Weights of a small GPT-style language model, trained from scratch on English Wikipedia.
Architecture: no position embeddings, tied embeddings, normalized queries and keys, ALiBi.
Training: a variant of Muon for these matrices, 133M tokens, 4056 steps.
Each number is 128 + 32 x the weight over its row's rms, rounded and kept within 0 to 255. Layers, rows and columns count from 0. The size above them is the row's rms in percent of the matrix's.

# layer 5 attention output (transposed), 128x128, rms 0.976, rows 20-31, columns 0-127
size [ 84  77  77  76  74  75  79  75  85  72  75  74]
[[128  68  81  98  99 132  81 118 101 124 113 115 219  42 130 199 125 130  97 133  99 129 129 139  98 107 176 144 146 145 160 121 103  76 143 152 130  92 138 164 117  80 107 182 156  93  88 149 156 103 174 132 202  71 145  96 138 123 124 110 158 147 102 136  87 116  79  83 162 161 121  76 100 141 105 118 108 121 114 148 192 110 154 143  99 133 158 149 146 169 183 124 148  97 195 107 129 137 144 147 119 104 147 138 100 174 108 136 138 147 137 135  76 158 175 131 138 154 164 140 147 124 127 175  97  67  62 154]
 [138 115 122 231 103 148 145 148 180  72  72 144 125 124 180  90  99 121 197 173 110 135 143 143 150  98 116 126 103 170 105 148 104 102 101  91 115 109 175 151 144  86 125  93 150 111 145 118 160 125 147  87 122 109 141 120 121 130 136  81 181 121 118 150 102 148 126 190 124 148  81 158 142 116 128 113 158 117 128 136  55  99 162 149 125 126  70 124 159 101 125 122 179 165 149 169  80 104 115 155 163 113 128 226 149 139 138 143 170 133 130 140 159  63 128  61  93  89  78 178  82 136  84 106 110 139  87 126]
 [144 136 141 132 167 120 181  62 114 140 143 167  90 164 102 178 105 146 142 106  98 100 154  75  73 121 134 108 200 137 140 129 150 109 139 116 140 162  72  81 130  89 191 105 156 132 142 125 161 123 144 115 113 127 116 133  74 105  80 152  89 218 115 210 104  92 145 107 105 166 111 133 161 143 167 110 128 123 128  96  89 107 159 117  92 162 172 107 156 182 124 122 180 138 124 148 135 118 100 116 101 200 133 133 126  86  66 126 123 175 106 130  95 131 171  89 159 100 126  74 107 158  56 163 153  95 158 123]
 [200 100 141 100  95 147 141 139 167 186 147 113 102  66 181 148 129 143 144 127  72  98 106  80 128 123 134  75 115 111 152 163  98 151 125 101 106  68 122 209 159  94 108 117  60 134  60 134 162 141 177 152 122 130 136 112 149 124 109 122 102 127  78 146  34 163 129 170 147 148 129  60 124 127 145 152 165 145 135  92 158 164  94 151 185 115 134 161  98 125 141 144 139 173 135 104 151 109  80 166 112 135 123 128 148  84 177 145 120 142  84 139 148 151  57 107 120 170 162 104 104 167 121 120 103 105 188 111]
 [118 153 124  72 114 217  93 159  75 187 108 107 175 172 122  99  84  98 143 172  95 170 171 139 104  99 142 124 165  87 114 112 138 144 146 149 137 160  65 136 197 109  90 191 112 145 121  97  68 169 100 124 134 191  82 120 137 117  85 120 184 147 161  95 187 141 162 134 147 152 115  97 102  73 100  78 113 159 118 148 149 135 148  78  95  87 145 149  63 111 169 167  99 146 115 180  91 130 153 125 114 105 129 115 160 125 132 158 118 148 146 107 153 101 116 119 167 144 144  75 145 103 122  77 105 118 146 143]
 [129 166 199 142  78 120 119 178 132 164 113 155 110 107  89 152 127 117 191 214 113  62 170 140 105 149 131 107 145 161 144  95 146 144 153  89 180 117 139 166 135 161 162  98 185  84 131 161 164 117 181 152  80 124 112 115  99 148 107  85  91  92 139 174 110 156 168 108 112 120 125 106 152  84 112 114 180  68  95 139 128 122 165 145  80 122 111 170 106 153 174 120  76 162 111  88 137 118 154 173 138 139 118 102  50  90 118 131 152  80 153 124 126  51 123 135 140  74 120  96 148 121  83 114 128 166 109 126]
 [203  72 142 151  96 170 112 105 177  99  89 151 143 167 159 146 193  87 146 114 121 121  96 160 148 153  97  98  96 127 135 132 186 151 189 188 129  86 126 127 124 104  85 191 153 147 209 159 147  64 127 114 131 130 159 143  98 105 129 129  81 119 148 126 111 127 185  90 140 110  84 130  69 126 151 126 158 112 111 136 155 105 148  95 110 143  59 126 110 121 135 156 100 114 104 129 145 173  72 153 104  42 122 152 165 140 137 112 127 123 123 101  78 139 137 142  95  62 182  87 125 149 131 148 186 123 101 115]
 [125 134 117  77 155 108 160 159  97 120 143 161 124 126 139 151 151 160 132  97 160 143 113 143 165 114 109 153  92 125  76  99  66 149 133 132  69 119 104 143 205 154 138 126  99 165 102 183  84 106 172 145 153  84 104 117 122 146 121  91 204 129  91 206  80 172 153 134 164 134 171 172  86 161 117 128  90 169 126  42 102  93 135 109 171 114  61 110 122 152 140 125 165 148 132 102 178 120 162 124  66 148 160  83 159 111 157  70 158 103 119 125 123 115 102  93 116  89  63 129 160 107 141 159 133 132 170 141]
 [151 187 113 137 161  90 150 133 147 103  97 122  99 127 169 112  56 151 158 115 171 169 135 146 146 163 191 143 135 113 156 132 116 151  86 137 140 152 124  70 126 120  74 108 134 109 187  73 172 146  97 152  78 114 146 167 126 207 121 159 123 104  94 154  77 169 146 144  84 124 140 111 106 150 171 147  51 171  67 127 171 115 144 107 125 102 125  97 140 149 119 140 115 119  76 139 100 148  89 148 142  57  86 112 121 144 170 145 137  63 123 142 145 144 173  96 120 146  88  65 131 103 175  69 123 170 165 127]
 [109 175 128 130 127  77 139 122  90 149 116  91 116  96 125 146  78 118 119 107 104 121  99  95 117 143 109 106 115 162 149 139 108 159 138  94 132 160  93 165  93 124  80 152 109 155  95 117 109 149 125 192 143 138 178 134 147 125 108  90 166 207  67 160 125  74 141  99 223 165 113 114 115 179 115 157 153 165 128 179 143 161 169 120 131 196 174 130 110 163  91 140  51 147  77  85  82 156 138 115 127  91  55 138 132 129 111 148 176 107 155  96 105  94  79 130 161 125 121 167  90 138  81 150 126 160 164 173]
 [125 143 160 156 127  73 102 109 135 146 144 160 140 105 111  93  84 102  92 138 135 131 104 150 142 128  93  93 188  86 131 153 174 160 148 119  90 139  75 164  82 111 142 131 150 108 142 190 239 116  43 119 152 109 143 113 137 122 136 196 148 160 162 195 145 169  77 151 145  70  82 120  97 110  96 106 175 138  66 111  95 155  93  93 135 126 109  80 118 104 203  91 134 111 150 117 131 114 155 146 110 106 145 176 127  75 119 117 150 123 113 156 159 140 130 179 143  71 147 132 118 140 143 160 104  95 169 138]
 [114 134 171  90 136  53 144 144 121  98 112 102 146 108 168  81  92 101 167 100 139 169 138  72  83 127 107 141 129 109 142 107 126 141 123 128 125 120 105 162 149 190 129 120 150  90 135 147 123 134 149 166  58 114  77  78 119 144 152 102  96 120 126  86 153 157 163  45 157 131 130 148 165 109 109 152 167 119 144 145 202 166 152 100 149 143 127 158 138 142 118 190 182 208 161 101 115 124 212 108 156 104 151 110 122 125  97  76 135 139 110  86 161 153 126 144 122 104  40 137  74 168 148 119 128 156 106  69]]
# layer 5 attention value, 128x128, rms 0.271, rows 21-31, columns 0-127
size [ 71  75  79  61  73  69  65  85  75  77  75]
[[135 165 143  70 127 108 149 169  89 174 122 145  95 130 134 126  81 133 173  97 160 117  85 157  77 127 100 153 150 106 131 133 183 144 121 117 121 122 116 104 111 168  97 133  91 142  99 110 135 125 102  97 151 176  90 160 139 110 122 137 102 106 108 125 131 132 129 139 131 166  87  93  50 116  96  51 157 101 155  99 209 101 144 106 107 144 157  97 133 155 117 199  89 131 130  84 192 160 149 136 119 130 105 119  82 179 148 130 117 168 132  51 130 199 188 208 188 152 124  81 105 135 176 109 140 148 138 140]
 [138  96 103 100 167  98 110 140 162  97 165 157 179  86 155 128 111 125 115  60 100 132 149 169 206 181  94 106 122 165 105 112 124 129 127 142 156 149 135 168 155 131 135  95  93 111  99 178 142 140 139  86 107 141 136 136 177  62 117 109  86 171 137 101  88 115 154 114 115  83 125 157  82  84  84 159 110 170 140 135 164 169  98 139  58 135  77 146 107  60 138 120 187 134 135  76  68 153 134 175 150  82 106 117  99 151 100 135 109 102 172 149 171 155 111 121 116 151 113 194  95 155 161  73  83 138 111 157]
 [102 198 127 125 128 107 114 145 133  77 108 128 193 165 123 142 135 125  99  67 147 104 114 179 129 141  93 123 119 122 146  92  93  59  83 124 104 188 136 141 132  96 110 242 135 149 174 140 126 109 121 164 117 133 136 108 130 156  92 154 150 144 143 119 161  88 148 117 114  98  78 205 148 109 142 148  99 151  90 154  93 157 143  91  69  99 146 181 169 149 106 143  76  52 116  89 164 168 105 107 119 172 162 112 119 132 114 100 157  95 124 121 130 100 190 103 146 120 133 190 171 127  96 120 149 119  71 150]
 [149 109 130 133 117 116  91 136 199 121 102  80 117  91 120 117 118 121 111  95 153 146 100 136 168 130 109 101  86 187  83 162 120 150 152  92 134 110 160 117 114 154 166  72 192 114 170 114 169  84  92 187 199 119 172 108  60 152 154 184  86  40 142 102  66 108 148 130 131 120 164 131 173 170 161 142 120 159 157  93  90 115 137 124 126 155 147 113 180 117  80  99  98  82  92 114 171 106 148 148 142 138  78 119 121 125 102 168  68 162 127 129  96 145 149 145 137  90 129 166 108 116 134 188 131 165 161 101]
 [155 134  91 163 143 132 104 118  64 145 152 164 182 148 118 186 186 158  73 107 171 223  46 123 156 132 134 120 137 151 117 190  88 128  63 128 131 138 146 101 100  81  91  99  65  96 135 121 107 130  89 141 175  80 120 152 135 144 165 110 151 150 128  91 195 158 120 167 151 134 105  64 126 154 126  95 118 119 128 102  81 143  93 134 141  97 130 122 142 114 106 143 126 124 135 124 106 177 112 154 160 139 163 112 165 127 124 107  95 138  95  97  78 146  78 191  71 194 118 140 127  95 173 143  95 125 132 110]
 [172 198 160 118 123 134 120 123  62 122 161 102 141  49  86 113 147 108 113 139 174  68 181  62  83 107 170 121 160 129 132 129 115 151  33  88  92 119 107 140 111 169 129 129 114  89  69  62 137 177 117 148 117 141 109 130 132 125 130 136 192 147 113 166 129 153 135 172  98 114 153 146 147  60 125 163 111 162 138  88 100 124 116 146 120 150 186 126 201  96 102 120 137 143 113 140 154  74 171 124 144 150 130 135 115 115  83 121 145 107 208 181 127 103 109 147 142 141 119 182 107 145 165 122 113  91 132 142]
 [ 94 109  97 163 154 146 104 177 161 136 108 152 206 151 105  67 104 111 137 168  93 166 135 135  79 154 134 154 123 208 167 134 195  71 115 109 141 141 191 122  92  91 118 102 103 100 119 119 103 108 145 114  78 154 135 136 126 123 134 139 103  86 181 106 165  50 153 159  96 134  72  69 186 163 147  86 113 172 103 136 155 126 110 172 106 149 154 132  91 117  55 154 101 137 187 140 130 109 108 114  84 112 168 173 134 129 138 140  82 112 150 107 117 152 103 104 121 114 171  68  93 176 112 126 109 135 130 124]
 [119 126 110 159 106 126 134 111 160 130 138 110 113 122  84 176 160 153  97 160 119 143 112 107  77 117  80 157 137 136 101 110 141 131 157 127 141  60 137 132  83 128 158 181 116  97  85 147 156 118 144  73 158 124 138 127  84  99 117  64 100 126  93 125 175 131 130  18 125 153 125 195 129 114 138  97 158 123 162 129 122 189 126 137 119 155 110 165 172 110 132 175 125  86 121 146 125 129 134  78 155 193 149  72 117 127 115 138 101 132 162  67 140 192 131  86 113  83 221 132 197 162 122 134 160 109 186  87]
 [119 123 121 150 162 140  91 141 196 133 140 159 143 181 116 186 150 174  81 142 112 166 110 153 139 141  99 128 123 110 165 101 110 114 124 171 166 118  98 139 130 117 151  98 125  94 124 117 160 122 136  88 109 142 120  72  64 124 177 128  90  69 177 201 151 183 115  79  79 111 149 131 159 174 118 151  79 101 112 168 110 140 100 130  91  76 112 159 106  72 132 107  66  64 170 127 183 170 179 119 125 182 169  96 145 155 150 109 115 151 101 191 126 110  96  77 138 124 133  69 114 105  87 150 108 135 163 120]
 [169  75  99 119 179  75 137 131 122 129 101 116 171  91 103 138 129 113 175 118 137 106 117 122 105 113 111 150 154 141 110 141  78  77 116 132 122 130 154  90 132 196 110 130 112 132 108  58 137 123 108 167  71 153  57 122 172 174  89 109  98 199 148 163 163 115 134 155 123 165 139 142 165 143 124 119 159  72 129 124 130  68 200 128 172 146 157 166 127 197  65 180 139  97 114  86 142 106  82 150 174 109 139 116 110 128 149 130 141 105 108 196 144  93 114 129 107 224 100 121 149 122 131 114  83 112 103  97]
 [156 104  75 135  89 148 154  98 174 138 179  86  77 158 142 194  94 194 106 144 149  69 119 176 126 124 123 113 144 108  86 177 158 108 166 129 150 150 150 158 157  31 121 123 125 200 106 137 140 165 152 147 127 220 119 114 130 148 111 142 141 138 153 140  63  96  65 133 113 112 139  96 104 112 151 170  90 175 149 101  75 115 130 147 126  97 168 120 130 108 104 120 147  88 143 135 112 157  86 120 144 130 128 113 100  97 124 122 114 140 117 108  45 214 151 136 179 140 146 131 128 160 107 111 105 102 148 161]]
# layer 5 attention query, 128x128, rms 0.239, rows 32, columns 0-127
size [ 99]
[[110  78 130 146 130  98 107 173 130 141 172 108 111 100 168 139 106  97 183 117  88 134 131 143 147 165 174 128  73 190 120 129 127  89  98 106 129 124 162 130 153 150 116  71 102 167  80 125 208 120  54  90 149 105 168 141 113 202 134 116 140 119 102 103  97  71  96 127  94 101 111 107 139 174 149 141 124 109 103  88 163  97 134 112  64 105 121 150 143  87 202 134 130 147 139 102  88 166 124 127  93 133 106 126  92 124 133 138 125 133 114 153 123 199 169 159  74 155 122 178  95 173 161 180 202 150 110 170]]
# layer 5 attention key, 128x128, rms 0.246, rows 32, columns 0-127
size [ 84]
[[ 89 143 151 110 121 152 121  97  97 131 134 149 142  87 141 173 139 158 136 176 127 134 164 170 139 151 125 130 124 153 161 121 181  75 105 207 102  77 122 128 128 149 147 128 146 113 130 115 152 111 115 127 188 132 151 123 118 193 140  86 103 163  67 193 165 143 141  78  77  67  97 144 184 136 145 141  86 128  91 127 167 121 178 128  81 154 127 154 125 114  72 113  98 166  83 116 149  97  92 105 123 105  54 100 155 109  97  85 111 120 107 139 106 130 197  84 196 141 151 128 125 114 164 204 136 131 168  69]]